Part of a small language model's weights.
Size: 8 layers, width 320, MLP 832 SwiGLU, vocabulary 4528, 11.4M parameters.
Architecture: rotary positions, no biases in attention or MLP, untied embeddings, skips across layers, capped logits.
Training: a variant of Adam for these matrices, 525M tokens, 4006 steps.
Each number is 128 + 24 x the weight over its row's rms, rounded and kept within 0 to 255. Layers, rows and columns count from 0. Numbers have three digits each. The size before them is the row's rms in percent of the matrix's.

# layer 4 MLP gate, 832x320, rms 0.0452, rows 186-243, columns 160-239
101:120095172167128154212093084142110123117095179104117130133112123150087139136123112087121149117128160088132149136127099122113148117096118108134115144102103129185132105125119109127134160103142101115111138132132123163119162134117091130138136136
097:127125073114135151164102059104107118112157179107131134081098170112094152120118127145151125119116133095147118123144152113139132125092106136146103136143146115133186086102170116098137140150161115100092158107093141156120087125148121092113152119
110:092169157123137140119174131188112071127123143124160155145113166185110168134096090140149106123133126117102143102122135124160095150113087133140141154089167135103113135112133158133127090122073096127151143115140133091108100109116113126126188123
085:125117121130167123145144069149149099162127108122147092129122166130091135118123138152167120159123157104087135100127119147097149141076122110093145131107139153132132157130097155131134135144127098137112126134138148132104136101114120149121144155
116:115117117087113107119122147126173150148115153151172103154133103136127171089114155123125141147136117106101124106082091157111079146129152141122159120124081123105134147173119132164081161146155127111137143103123132130145148103150166100138105149
103:127151135147135129172201169115121144121152181076172110137108127141163145130124143091117098142133156133118140109103124147177157123131126130113149128118121134083142070165128073065155111107116144121090110134079106124132142124134171124135130119
104:140104143143102119114106118144123161111125164085113121123097115139135128153120166100150133129105131162123107129117131140123123136125152159100139137083093153126144175114150110117125150161155136064108165155134090128108102059151147140097141127
123:129109122128138122154141124151113113090119120097089119142117154150141148122094143117153169186126101166099137107154162131129105138135156096103091151134121134175174151164118142135124147115119103131113121127149151132138130076174099111108146137
104:088102157123120160103136119145148130160138114145150125092142121180104132125131133149099114137139100139148181118171104147123136107103116144104156129088137117113137134094095099107134160166112133118164111118129136107154104130096142125114123149
093:145150169157119106079124090147132126164111113129135138151093134152136128121120150129133132115134139124086145092120138115147068174167091134202133192151130116115100155141143127121154124131137130147117117134147091143099165130118099110140142126
110:179120181137111138125135140123113076098145153091170137130159135115150154129079108136121128131177146101122129099145125094114113155129141094160127142104066156128120067120106119076156117134122125099148143142102149123148112114116158121154149131
101:112078169102130104103166153145114096092135136104178140090127143152089142112141102124164159117083149123154135093134152145191141114109143161123163102137102123175124116121118106112097160116122116124080123097106157107142107119162127127151111113
098:105120128128148157183141100116131147139103148150069156091134176103101112132118130147111124119163101143126143124124122115116137164105128126127132118103150105156152114108141133154131160119135094111125111132168114157116143132150105165130087141
102:116148104139150087073100114114177138126162116129147141133127082144159105160129129087143120132149156095167092105164146106169129116154144123110124126085147122096115108102130139114141151101142130120138161110114158143118076108159161171160116145
098:169099166155133138107112112137140115081112111110128104107081139115110113136115115126161174145142102140130127132139112159154124175123136145111147137108099112122158130168131073089120132130158117144088113118161145125136170119105175117158137157
100:113144141093165114112127147160078105128136149122148153138168134109119126148122164169130122118132106130136132113142084143115179149096113120139102167159124149157084123086119111162118159095116114117086149182096143099191140116101120141129158151
087:122106090160169125161182113109097148095115084126122120158115151135152163083136149100133126180101133127118121163118143121115114096112135106122124132110137145149135164108142146129135141067121124132164150139134133117114091145183090159098174156
098:169130145147139089144122143121116125111130164111111105083148140127107180139109154153133134188117133168128121101139125115179126161122097079134160133130159134086135153107078116117120102124142084099162080110132171132120097126103144151184150157
101:104131107182101105111127102143103122135181152102155120154147126128135135155138111135105163152156133131077130108133147135114082139152107139152149155124105133136099092110145140169094146124144116103126095118106141114142144145136143115083158106
102:117094106173112128153105134116134129144129149161128112148150146143119141139124146118145128172145169154111135120099111154121109163135144091075133154131146158135116150100157155121136132145122160123127129098137131143136058061126120104150124129
103:126169111119135152124108177166111139140068146162115144161138123155100136125139127149132130159114108112143119145109159188097099129094132129159142153153159153153151119131110129143075116145161133143109138112101146127142113170128150121158091151
100:089112103142118118146128158155107090157155136097105120133084149118166137126107164123129122153127113161093130131118125194107101113118123125051146103118136130107179123117106125086102132161142145112086133115138165122105107142084150110124135147
097:117175134119124072104157170133082096150133091118101134172110123144148146135088125084134099137128134120130132117131123094139107195104125138099161176171090139126148155135152130095119163090150115067102128149138124145097138134122129110124118122
104:094095139079156117124138115146144139126137093110091120164115138176143136124119153123136148133180136153107162144156118119131149083113095171161136102150142137163114161128122109137087176101093122154108103156080094175112143102128107104114141142
097:065131111137134113184146110098086143156158092098127130160135096132147139130128089114119148115145175145105151145149081141141091110143096134083121173152150105146115096111090115113131141095129122156106137155169103081132141102138119116143124160
100:109129153179128137152103117138091119117128127110131129111095162099122132159144092105133153124127130175093129141131153169118138101130118115149107098114098104122114112138164125090161152150147160123133150117112099167131034146136118154128131163
091:182118129106171120129142130147151126111184054121186132178130120152124115136106112136139118139161192137108113128126113139142149122107134104147141126145137155110097140104127113150149125142131118117118111086116150150158103160110135110147114119
109:135153136149160139151098118122111134153105146103126139117124166153126167112118103114128170118127172120121119121103110119115130117149131124103131142072143105111160137126137131141136117124096100148119135148093079170115107095169115139137127151
099:134099109165135129097149115119071144133141126186106134163163115133101121117107146121137126106101095144146162140103116184104096092101109148136110145093081130128168167123151122164131109125171138133146151147118114113116169110098143126141105137
100:104129138095127132127116116085147062147112166124126156164111129168148138092112096105132090101122137106114131100119139118122136163124155092139120133165164121128123154151148158117135142116191104119095135115071114156129067075123120092128184196
086:063162154166115167165101105192154073114086115132113097138114152152144165108105110122153139143104156161132124131144149135153129139116104109137121156123125112109160130095142165093124189071131139137072133100112097137150114124108074129079198131
106:099108135172116074121148061121089113134112095099133110137168102144141105139120079110107133119084170126134181095132146111139141091119186127163134137148123127154124146114140094149131114094121085104100127117111127157142146157129166147127117132
092:151077162111123139127123150090150145159107169149097155171115115131120152113137159105093121146118112173134125139185093173130114118125096143133142141109166103107098159125085173098144152145132122123141101137082119100099100151147088134120146160
097:092149153141126115088176131149139079175116121115153120090123124160089094161124150126147115099112157132123101108148103105105154136162169087096164136139178144117131131108153102108105156099164133127143106104087116135149143124152106137122129149
105:135141111128111156141132155109092116135159148177097113129124121112138136159105157125068121121200145132147129082125125101145156142154143113126136148114139156127099153123150095129090124133122125107152145125127103110106106154136126155073133124
103:064128125098123136077162107141149143116135141122118110112137121098154110096125178157115153127123140082134167147140116112136119133145084105122108123113127121119141127144141185106174154130125125156108121160117105125131107139137096137136108139
097:134139146164125129099159064141149116121112111144120105109151108118085126131101157132146113116167169132149174124111149128087089171126124124148128115145092152121168101108149137111147094156173085138072145126121125076132148131139105150156128118
098:153166146108116122122127092123124127202141106148154116120122130115161127152086147116147158136143094105146081136135111097130170161078127127117151137140082089107129093130085121137125116174181135111116129119166128141175134123085090129105137137
102:128134139111138148142144164139107162160111161132126120110100137109095151102104143123136117084113115129108142127143118104124161170145098161108106109202120136102124141117104116124133115124118119082165119124095146130108122105136063146152166149
098:116145157153136109163132128095139156125124119133143145103151108111125128172138124105167082110143140164091142108152137142079117134078128069136114098139169144131130141096095071160134135097152077123092120138132124136155105125137114135163120152
100:156134130166115090128110119165126128115089136108130169110144131130135161174106140131134138096088111180162150088115100129126118141149111139116118141103116093108138162138124104106143140129145130129144124111150109157127101121093125127102157148
101:107156129113109137147060134118107090133164122130105151141148163173125149139117195130173116145162148072116099133170143146140124142122159128159146169113135147110120141104172086093140147132149147104076131097136149121133100132115129120149096161
103:134131034126126136102126079136122141112115140099153127101100180154137172104085183118106096115190145164151142122160137115093144167121100164107120138100106145160098130139098141100163100148106088149164162132136124113159150091162137145099131123
098:131149122114139139133139129135106119163121139106153135149143150117176137118106144069126102123094124070147198128133145099108089124092152113130123172106109129124122117141105125075148139111115167124131169111116180138154093156129146118107114124
098:114165154135142134121134174100120111109124136129159128139131172132157140130090130054116127148119108115133102104116127145158162138113082145125144110194167124135142123117092129134120152136137129129117108163145139156178095081131155149131175141
090:165137104151144128133132163144123124105141144139141113143096151158093100146131133125126146117113111156146200086090111146107116125137129079163118133083116127111125128125084150127102120104144144136108118150154139136137089103136121115157091050
102:115111104120182111150069157162120120125109132107148126114141104168116131133147110091147152104115120128109128145100135147156179105119086103133154127112146174132083135153136091143096149140133131120114104143125104148102145125109106144143118109
108:063167143168112059142174144153150102125156149132172119135173122134123164143153136130147071148126099125139087147143127152139094165133154127121126095162139143094080114147098124147097168103131125088105110082104105136119145142133151142151129159
100:098132144122141174112159153142100146141155129117125154164151114141108131166137163160106143117106150124123143119144128125133133164142134113117121104100105128083119150123145159121091157133170126062180156104076152115160098108122095161124121138
104:139130074147160119191141114150124125124139135107114155140120101115083153124118149129129132119124124131112135113096128170141135153122139105125138116115133150089146192093138125092120174133124070087173126094117122142107137128122136101135109114
101:101136135111123127103170140113122147148152079090104122128126132117126161100150122148122151159168123134104130149169132073124100136129099120146117107131140135172126142106128105115100144172137133175120120122112108097141103149132151142127099092
102:105157082159127145064156164144132127095184150116140073134124155108090172151126128102114164108117119148130140147151130138107134138151151112108077138147122159117137128099126143104078087151173123106091158131125152133120105140153110162164117117
102:105098166049111091106164174119120163114121158109159151104163134096108178132156129129114142104123133143102132111141148107148175110131146152126117138098136116157110124128098130128123104151104115118133125133115123144159120133133116139150148127
093:136128148128103144086135114156114165124105137146124134118130113134129139117152090112084146140130135111118146142087135123163149138111156151132136099126120138148137145121122110141113105131046134132147117119101122106154080125123131152101140114
101:138096134110166117131099096149158115150116169117129110136114128133114141124113117163114127128120126159111100145131115174192119119120144144107156114144136118155142119097125204125116133144148119133142137123121084079100117137120163142124149135
106:142124158109156082146143113157160126109105120128094056095153143096159114119128151095141118136117106143161122130135147120123094124148088121128101132166116105159100104136115156118148154132190097141081103154199133086114135095126148097109105156
107:138148156096139161191136121156138122116124130115132125123151138153152173155116141118141127101132122151160129106159100120109089135125142133146149103129098120165183151113145173069173098110165073129099134101146088116147095105136155157125113113
092:115153119129151135103108125114144118080106127110123112087145139167144128106075105089131071134113136155098114126143089135100135151124097135111094138108102087166115143131090095154139126089165115129109181135153132144122128115113159079153157112
# layer 4 MLP up, 832x320, rms 0.045, rows 186-243, columns 160-239
103:133139136137122159117167155139105139121108141164151161131112097150124094155118126104074171133144147136148107152103128101135137148094187111119083112077062149148127131149105142117127109139103135144094157128108126165129127129150132123137124166
101:130160121119104131099127140136122148128161107122131124115189111104150159096128155170133110133142139125195162107169146127121131146127122118111130144113121105148139137101110116120157110183179115108149193110086129110110160189125120139133159129
106:116178153140104118096144136139121086136130081075133108104108152144120123082090153131197119101117150158135130125143083097102134125158092128155141106122115143103077142120110144111157129091120107130183114129113124151172116101146126111120184113
097:120129115173083131141113180126112097135104161121115118130157118129132152167103152114144156136112144131129126100119094131116116128133172151104162180184164125137096142110108156132135135108124132091095178105117119135133134122141127120132138154
105:125160132128111120132112146088132128130098163144150126087168119091125113142129151118143129139117159096160172138100102129086165163176130150150136159151102092094171147120092124131128148101172136095103171156124146146095075116137118106163139106
100:162093114169135146128145109104151131121124137132117101102129137116109111143125097071140103124130135125147112154138152131130147097141105130100114101130115108135136111114172139119140112115136109128102090048147166083108096147151119176122101148
106:126151135144176125110094190136107098130116132108128145177143116072130143120147112120125119077119139108121132159094106181124146081155183097135085127087142132097110134119124158138136146158122142099149126115148123130094132102135140111132162135
106:127130128098125153080113103146139081110113108096162125127155172111149155163135130138146108105100110107150167142115149138161145098103134157155118104099137105102132101145114097120161093161127169158178120102123128115136122131160105148136147124
107:137098111164125187104141152125114124130128139173149154129102120147121129119142124144088155167132123122149111171083170123100103127128149108078120181105128152098159141138111149116141113130105128111135126123119113160097130128106116124112174115
096:128123144135114150128136088104125141159131099158126130105122174129138108083076127100143104114096094107147184133126173148171144136181102088109125115142139136141143101097129135103145104124095130129128129122141139115158129132114122133152136114
106:188115095121193123081146101128149174144164136097107126149141159108093163144118128140105155138127128096120133119117109111137065165114189107136119162137133168133141090134125103109116108120120099083117150126128166134136151087092120092137124088
100:162130125133119132091163123123102153148113099090167165112110135111138163087151147154147142088119149083156130149179170130123100109125096136107112119155085113133109157141112181156166108166151107140108164146115102124159140097099133136101127106
098:117113121116171110131139124170149100147070107146136145088110128130110160137149151147139144091136087125138172129108172101090111115142149110113146087145123099124123145146108117150135089161085092136144149125109092113117140116070154105196123116
100:096113130158129097132109099139126111104115121115160135139132207160123108129134168119146084153119124110178117088114150116151142134132136115127145101108160151170088139057110128118136112112169109149122117135108092163126075151150135121119152125
093:171117110151090145145132155135167146176133152138112140127120125089127139148112118126154129124144132128143123109057121116101135098106178115104090149092133107142141187135142142190085161111169107118140096093142142148141116117127090150145149138
106:125133159101131083138125132143140120112124126107095171175080153146164160131119120130144102112095143146105155139142127123116135171166126137142110124098117169107120156144133173157141114163131129178126130098131158121138131118165149068107127115
098:091105138169133101176154122134135171099098136129122136122144117116158146107149105151141123107109142126123100150152146097084137095106096090126157105133154119137107122132168139133129135132120106097138160099113170104132134122143109111129111118
103:099112194151095135164132093104170148111159103118097103143136114134084131089112089137109153136147122152154122115157106164139117117139159109096147132095111141127101142100144108156120145098155148168140135099132142149115127095150112148134120142
101:111153138126107158145138086118144160116152098131143116155129148121155127091135121124120134128131162101102085146139095123147163120073111075107191131163165138110122128162117139108132124197158124148147141140095113170105142154147133158081096114
097:076113171129132118102117160124128148118137136123119124138139154150146161135125124110183087150130102119181090102146181157133098110124120123139092100117102128132105124115153146117098146121136106119131135112102122110156124077083134110161137144
102:154088097096164125169133071165117131121155137128125145112131091108121122107153091129098127076122121120083128111104123160091122102119102153119133097116086141145092168129117098164126108161121123158106111120104144079147126112116116115100140068
099:176150139128152117129118140101129132109134113137106143130134119090109116123124120117131120105129169104114129116120132169092143169167093152123161122101152116104166084105145062064170133149153124090109154135129146108116108183125115158133130147
106:120143149173088105075105124159101128094179110144113143115104133134161137129145119094116131134154127157114124114107126119155138140129111135130160089146089101129136110135122094148145080130154106110078127127165099097138132145180097130142101103
104:137145108120173085123124099151133132095182123163116154134099160167132125101121129137136142144172122132123111134161145161153139148160158154136122149116103109166116130127160117163108149105091145102119143130119125126115140135105157118086101129
097:114150131086114151147069114113093115114133125123100137127145162132102104184101132144167122108129117084104120170099110128107105134106144104139166126100117153156155152115111126148145066106108153108114122129119130140146136142145112172092108134
093:133139131142152144147134156070087101155163086141131123152140084153098158167186140091126145152084121083124159110129124104142107131163153109110139144170138149088116100154114117145120161145097111075101095155166140105114146086155128122147178104
096:114099145084161130135128159167182134127111125125139156140116116157120119078129097120132117124125107124148158172106103174116102147110125101100167108138144137168098090174129135090140114124182108100107110136113123153140094129141174131146143116
106:099150126154118103126099137133155135099148138170158140121134100111127140154142115177149141126145122174171139098135106109123121140153086134115116165125165105135102102122146144129132113134111164088164137108115095134115122160123141117164127136
099:178095143104163143129122166150158145153131121129162096146151144132156143133104129131146135151134122110097115128105126100101144153114118115128107167164114133134108116128143131124165133126112133135133076095113145065100094070177132120114095124
095:171137106136152134133141181138122138134156103131124081120126142155141109135128110107114128136154121095165095110133122114109140170169101102178153144148146129105130152103173107127154122147093128099106108110169107107127143107112135121066138160
098:102115181133110124125142149108114093141107145128118144132167100154154131124171150127103137151143158133132138125136120137119122089136147151116154132132155140159151133110125151167118118136123112142149136124123146111096142116164110142128083118
103:177192136141079171129096150129146143105092125114122129138133117098105112133133087131123134144097119147097110129085111146125144111084161118162115094110131109120135106138118152156122096151150176124127136147184111154120171112148091128126173116
095:154119116113155157120108108106093129167129176123097121138124125116166102131122128118133119108147136157158147112182119152168150122138110139117141124118117146096071160130116135110127139104094127136152109168164123135149143096150089110128131152
101:121122106149118189124107116116139152123151119149159074122141174114149119104128129127111167121101132135105108130190096127109130118141119146111140138112105133129154142132088130120112112149108146133155059161127146139154094151142127125146118112
099:108126155122124117146129128087077129121141091153135162089109120159166172135118126167151119123159174180123168125138137146093146133095158139114116113104118132130144137131196100100095159153120166100134169124185160156120163130096167147095131103
103:123152126127122120094140090115117102160121121120135093147084128116120105101130121128148106116104125152114126174123142124098119169109145154143172139145124162118119124147116115127145156142127123118117132127108120139102111114135116132139155145
098:116138137110134129116146099110135153073125112091184126124145106123137128117126149130124103132125126150167119164134091169148070142114147100129089129128103107189125142131076149106117159154127108113143137139095131138105059099176128067113144120
098:105115135130081106123144110111138123130138154106155122134138132157149119121136103136110117141106146145091124130182091155083137119172062099113100177100119137116152124133074187161130128152138144123129108107147200134075155121108114121094102124
099:102132065114123148110145109113065082116172131150152123110156125099112114126071151117091160117122090120093117181123102094112131089104109157097123129144144166126119112170149073095138133103123128150152086107064159130131159111166122156175142095
090:168160179124104097101144075140074122170137137130128158094160171087175151107109144078118124138089143086117124150128139080179151140095153139118152126093141148151131112081143092149149143163118128133112138104149139123119143176125135141103139075
100:116135105100095099138167156140108165160146103169151118144126148139202086137138160140161103125125144120133138101146151096118147142155109171120109100105121110068093151137162103091133092151172121157113132129096131108092130105127139113124112137
103:133088108128163122121098087113133137142113186113130129124134119131104147089092096128119152135126081113157091177054111101136116146129141112101140134104131128115117156139112175158116125128110109124097128077167089100118165115132140080121109169
101:096115133177136130119126107116086088146129158109097117126167132085124101147105122127114135155116114140157170141126128134149145163156156130124157147108090120072148081131131126105151129109109099121066132137121118144102109149154131123121129128
095:108120176119112133097106102128139120166106151167105118128187160161110107091103111170177134159155119137112162102125133106129093103116092129124124137111133090143112104131119116146135141113076139147122189124149116108097120141109158092126084147
100:182128120102115114152112169099137126153134125156175119128159130099145113129114149118128118172183117148145150144112127128136146125112157127101153147192067148105103140128124117160146102116148149139128121137118065105198167143118154131143178128
093:119103135127078168119115154080127164122156131111106134153129141100160148101118129098138138111122103129082129085126138129116098147130114122114126164152125132100129130078122098088076152159159126082116127100147141118137149120091126055124132167
101:151110141157145094134139081082161155154111107140150160145110135122170130117117129107114102150144138137143138156148140190112114092118116140149107092119131144143136169151151167155114120118083130184143140082113135131127082138141119129137161098
106:128131169153100159149120116112166123131099149149146117148098174113157101162118105160101106101111165083148155128116162194145097148156132118123127104133131150107105183079091141151144124138134099116134108138120130113143129138154146080135096145
100:117109154111121174117132129126158144132120112123168108111104136126130127102113115102114154153133135116171100177131130094062164144102180082113100147080137123138151109130155140129146129125152122150148119119109118115130114164128106147072150134
104:182215075130124115111125122137135137118128133133094127132116085122131111102138102126141099143098132109108143084126129134132174132082162125160109134144107149072154144131153152109143090175151114103168117109162101120126134133122113101139148145
103:156132125161149176106124133138119139224118152074110134152117136121171134143106137109106155084110168135131148152172126173116108157099136093113128103130137132129124094118152178135115080106125133098159111153166122113138123134122133133168126124
098:118099098133171136101148111114142116161110105095106086179133124110108150121119155185135150119095124149159135139146153143143130150133166175150127095105131116136137118167123154149050179100111083112102062125116093169129141154103114112107113121
102:160124115119127110137142160154133143144166118137091141130157113099153150145109148117134098118146176121140081146140095139118144123123133138155114167121135094140085094104148098123141129127167175081164146095120163179150108158150167130152129147
093:115144120118162081160110120140121132169064131176143093118183103138094121130128109113117073113137147107118140108102112156136152142136125120132106131094177099127147172119114174109062119095106126137118119109086153135143121137121102106154127153
096:122120130159108155110142078127124156125141109155134133134107121097096093118134157130159137104114137170136175151103108132105131140088121152144087172101113114102105078158099135137113116120109128109113110135121151134132108129143153156099165119
100:140178123140106134119129161153122142134084121162112136127130161137161122110175107112120120144100114126122127126139116125139200137186113125128054104131141133152174101103144139151073136105151101132129145141158123155111148121154133116171167132
112:139134140135126123137062122099104140116125156119107110138090098135107121110147128137139131175073142148108103074144110140125143115098155109165079125143158135125131150140103167137112136110131138099143132112173141171103100114146129099151139122
101:089116126125143129104139176172164151137148159161146126083138157138121121155152144139148135125097158122085087123155116089128151175091126138108121116117140163137126131150130104170121082102120107160123136122117157115141096122133130115126138127
# layer 4 MLP down (transposed), 832x320, rms 0.0424, rows 186-242, columns 160-239
102:151154128118115131137111162131163128075095093122098132105089128152114108127075128109116134160080130179147116084118102130115126130129159153140102153129132090127118129110177096097113141167119137122158119118134092142124110130101122180115161102
103:149113110151131133149095160158128128143095117098115140165135119107109143127156166141133082121149132086099221095138144133134158131136156187111142103130110129171120091096120149111192113128125163087164147118086107092135130177150154155143129136
108:107088109164087085153151158119147127122124148067142160111138109086102136142092164163178161113128140093042100119110120094108118166225134120136121118132117139134120119095107111106124125127128147109126114126136139116141117123108088119120174139
095:129106122149129122102130130104137123109105137129122076139151135126113160166091142149129122144074123134126164099150119139124106125114179097073131132120128156171131137148101142129130093097104113113110108127107120111135126110105130117123121135
102:157112086103142132182108146110157135111146125132138096152176111102155144109144098137116126115169136141129145158103145161107127119120107086112149074109128174114095113116111127080132130115182138126098115110132128148109170135121136100168101140
102:129139153084146127142094078143119096127102130156100091138116148134125140122084123152073098110094165140128096109160111141130135153114116184164133138094142132075107164118098130128157128133087123157120135121119096125139152105110123150143095104
102:108144140121123130145123117096159137095122103184110122182121115095157162150078146124113115133109131080154127182153116100126158101189092105132114108112164151141093116188137134128141123128112111103114120114139104138093085131127114108142096141
103:139122084095104121123117106107162122116142108111108128152110099139158072095150147146152182196106081173120132118166123115150080152123131187126100112078132126128109136158138146141133148116105126160153131159161130131172136098129123146157128097
106:145119117166105149098061136093094144120060133096089126137147152150178144129100131110143134081121103107117159138126130142150127156139093092112127109114101137144122143138115113080124153114112059110109147151129162135073146136143097110153159175
099:131172102146159149113132101128093144135126133132173138126120102157149144171154154092127101130153149153126154158135118115093143103113152131168136131112125136109132197151104139131122125126189111131114146071125143119093135117140163153130115147
101:158135122128140140104121135113164119174139161106119131133131122132098134146093118147101147179163129129126125118115133135108085140169113122134134125110125130129108131125144119144158120121154130139142129131090145088108095154112141129157149054
100:091130145134111129146125119138138160156162095081117147154139108174118118107124128099043069120155136101149139120114110138125131134168112129134127143093134143125144126131101177150143143154182183119088168110123123075113134134155132125154087131
099:130124087136145135127118112122128151109123144138128111102120112174155176122126104136115141140112124147172132094117125129138153130096126153121119123156130137132135113129135148103130121125064130148113135113134135165101131175144146098081136128
095:158107101135149117103102153109149121156104126130109126113097137171179106076098100149142155128108091120106146143131131099137129134134136076155160155092114148119101131162171147074131157103108125125105123094119107108134124139146174141114088137
095:100098141106148112130155147116128113101121129094119072156129131101131128110154119147122085133128124108142142152103115082118132149151152113198107101148139134088178139090088100116158122103124138123153104131105129122108074123120110107109140102
101:132117125106132085176127109130091155105105064103119128127130149152101163101139164184131148132142140123105141095104123127153124141106111110096095139144104102157164124109132076105150147151160147161121161117120152159130154110117111102099097136
094:138139088167095105141087119102135137142159151142144107069120110100140137108111058138147174138155115126142113141121154185105133116140085109115128122140121119123145147164140088082144090125101098112072125095132160139132122144118144066122116117
099:143087138146122170133132140137150125133099135134125109138121121094141135142174129086103142141133110117109149127150133154130174128124136147187139108150140086102118146085188090127109162118134142129148134118135136110164105116143136119153140152
093:113067108111129142123096160143142138115148109137097170144115141161138143120136130150179153087111125084149138151134138135126145123135166145093100091126107168152115146145124143112137077137123056121117158115134101139125103147129092134131148127
092:129125138153138163134149123147139139084119123114133121122190140085121119120121152179079150107144108122160137154146139124100116162111112152147126142090111135140148134110125134131147118119136134157127099156164138114093175137142121142064114141
104:153106097144089110160119095121126111128104140130150133127149142119111125158142140123117156152117154128125116140131164152106147151113133120097109114134078136121135138128120113136144117127146112125170139149125134109099110144141145087112101153
101:115143122132112141153131130107128154091149108119145074137132082144154157149146147103143148154117136133160092114067161144138106159107141121108109094139142124133132114139101141143096101127125109107188132101126111120111082123105113134164133127
103:119132149118050144104109104134178136106179101191153104140081146146165127106181135104162141144136135137132100114134136062147120105113090199129090112134150076120155155123130098139121134116113118117128160129135126128161158109116170114154100106
105:135124138127120134194104115120160134106153161150192131162109108104108101087100151143070162157144119142095113104132156097123132125081143090167166167144132169110108139163134125114116114155151133128120158113135119114161080135118135113106095141
099:134143076113129163150158130123116126136108125104117150130146108130119156095168111103117150120190122113136142093148163167102110111129127127116138141126108161156088128102150134134130139137138112152097164129082073138153124122124153143091127127
093:124129107155139148117059070178149117101113150113163091136112123106131105156136092121116120112151156167135154104081130122141126135109141171117110073100127108146120142093123125133141158119148200140153181130117140098151109156136136134145088167
095:117112129169110123137114109065146087094165142072121139140133195123149115146081177095159154114090129137086087150113141141186139136113159108119139146136117102119134087137112154140130079174131142137107124143134146136157123126105119126142115124
105:112105124108139083116144165121158107127160158096117136091117141136143082113186099147177126111133143114147119138159152102108145115149126103113101144089135109161175104158161137116142159130155159112142164144123094112117101097149116117121127122
102:104113150076126151145128127113084101104176124129103150123113147141119135103138167138082156123093098106092094149119108174191148095151136135139136158153142092111104090163130150109117106112139135086081140175158121137133096167120148121158112129
090:165129117143127122131127073152144186121114106145116145104159171125105139145105154144133133138108150143146132145133136134151122123111122134157140125099120128153158115108104117152128152121108103090141102090092116144149197161140173122123139107
094:153128159122141129133128117095139107138129110096124100125147118129129082161138131153094075132181125139162142154124133145124100097120115118151130098129153097131114110138096186144142163143130137100122136146098145115148148138085128113114094149
105:112137142176129133091115093123132111128159132128118127190106087108156106097104125074134134142161149163149153125133138075146128112191128063117158131131111118155150105118117143136155149107123153115162143110100117131105135161132134151117122116
098:113118103111136124134145148096169101081125118114095156117138125127115179069144147146127117117100123129132112155115171148161171149139125105132094135093132166126144083104117110134155147084117098113101138144163091127149131114116130139155149102
103:097084167152118150116112118131119118110099098147136115113131135167152134130136095104125097085131113157111147126152114115134127099141128089129156145124132155149153175118134151189151095172165129164101126141111090101122108134132090090159110107
103:127126109138137093120153122111116170123150142130116118127117095149151147108141098129133124131117123132129113142102176137071117104144146084128091120114179111132134143146142116117146093149045079108129154122165142123120104122148111168152182129
107:159127120088161119099121139132128144124086097121140135107100117147145142179122108136138125086110130126145115152147135136130164121163163140116186136141084114131148175167124106189163152096098129122122115135153116150113131142137141112134112156
096:118116116141103118137083150142126140141163173129152108106126088087141181123101133119132144121134124132118135147161144114130135088171167109103149141105132123130104066152143114162149114119136082123124120141118133126096112128166157139166124172
104:163144117139135163124150105162124170131109149152095137114137154155132124125136102172166097141072113164161108132143076097150152113123139064112108126133112139120126148121158128139124130110106119110120132140116105143111109101139113117135120142
095:114129106139120119110135082150125128082118143116103129125163134108127140158104086108156111089090127072096123143143174114157123079151133124082143107093145087145122161129103121098105146167129139156112144140096101127093134120158136152133137124
089:113089125178168097126121130106139154106148094116164101122147165144118086172179148122114116154135183139120135121139118134115159121094115152134120100128130127134131138125156121146115142121114178085112140104152137129143102128130146142128111166
095:138115110118104138167107119118110114115101156119159141153097122122137100091122126119093154147111125127104116134148210130142141115152137159143098109139133140091151131106141109164142140147112125152152181142078091153130103126134123156100128139
100:138144103144134139138149076140142128087135095145095155167143110130098111098106106115111169160103103119144149175121134103152092121139126125121157081110110130118139129125156093142150085109085086106110116121117110111122196182159128073160110151
102:125133122106175095124153136098142131114146166129107128149135165113112122085109131112110131159141147151135126137124154104109176150142113103146169099176149104102144141107200096179128157124089105129163136114110144098147118178169095126120091092
099:104112139077133159108139118113105125113119171128149126089173167098124185150134153135129133109067138105139150154120133120127129111166123060165097131166085137131088104136135109144114094128116073123085135133097118099151141097129137141056106138
103:108112095148103078157151167139088116123121108131118141101160098094089116116117155151131134112147105164123135156127155109104147168100130104153130142122094088151106100159129148131142122142141141142131154137126154102119142116122139125117104132
097:102136095159147118136098158120098132132124070163151123114130100145084112128148148137107143161167168099127182155128106111109144129088119173147144113102159125136170105125148090167177160096091130178138129178151103139116112117121133129118134154
104:129134144090096136109137134139169131101125119118145125181116105169123100162126080097135102129121099160164118098118114134087117143101119140122109182151107100129105150093105173145156112077101132097148177134094104112142116074105120180115105125
101:149110129145101140141148085135137144098093104117146139151112132148147095151115136134102128143125120147082064139155156105135105140095148207100118176118144150149147132150110112125159117154126160080121125128098149139125141096141169131126103136
105:100133157131108132139102119113123141118134116115117134125106133130124140132140098115122138110107133134110108125132061122170103115094132106124120097130121154116137126139122137114100130126182145063128122146149139131150187121172114123127163132
103:124171138174119119110138103121154133112134120156139141126066110085110093127105140141118123116164145130086121086128107130155120119159106142131076157118100157114123131154108168096115137117095097155157157154127122148117105110143130133101166098
099:176114144127129138100117111122077133139131138095119088102116109195138120078093117164137151123161115125129112133156095163126113110104147148144097139098157143133146095125124140153125117127143124160098172155128151108104098147144128182131122138
100:119129144154141135137146106084137135127141093130136170090123090138149117156116098061169114134107125124164122166142155135130120168159162122137125107127141127139140123170142137165119112113140116118096120166125170119164144079189132140155137131
106:124122148132083144117117163107128148136108109119137099106121126136142137117101105189130133170121126126087108138151156159125155083080097152137128095151100074123157134144143080122136091102124126127152109137169105070114110116079136134081140120
093:155131121129118151151135077139168120105115107112148083127133119097164092106137133158099193153167151118128086117103095103111135110123161189151078158138114076132153167130140104160162116141118147138203139140164104117158143104122118132152112117
097:142192102110127130131136114120158077148120100148196127138099167133125081112100147086130162104126097151103124118145133164139104128092120113129148113141135114132126138125142095136133131110084122150164111118105116087152080124152150134101129144
103:129125119159089105123089091116121127139114147146093163101121132169125131128152120114118189151173159110145130147119129165117124101142115121146150112149121118140090136154136137129157127118140120133128170156140173083146143098099135148089094129
111:126130131126112143093123121142089119122133162125158106099110118106139068150121136116072131180141129128119141155121105144104099143067172077139113122101138141098123139138132157129126118087125120138139125182159104179135070109148085123142100088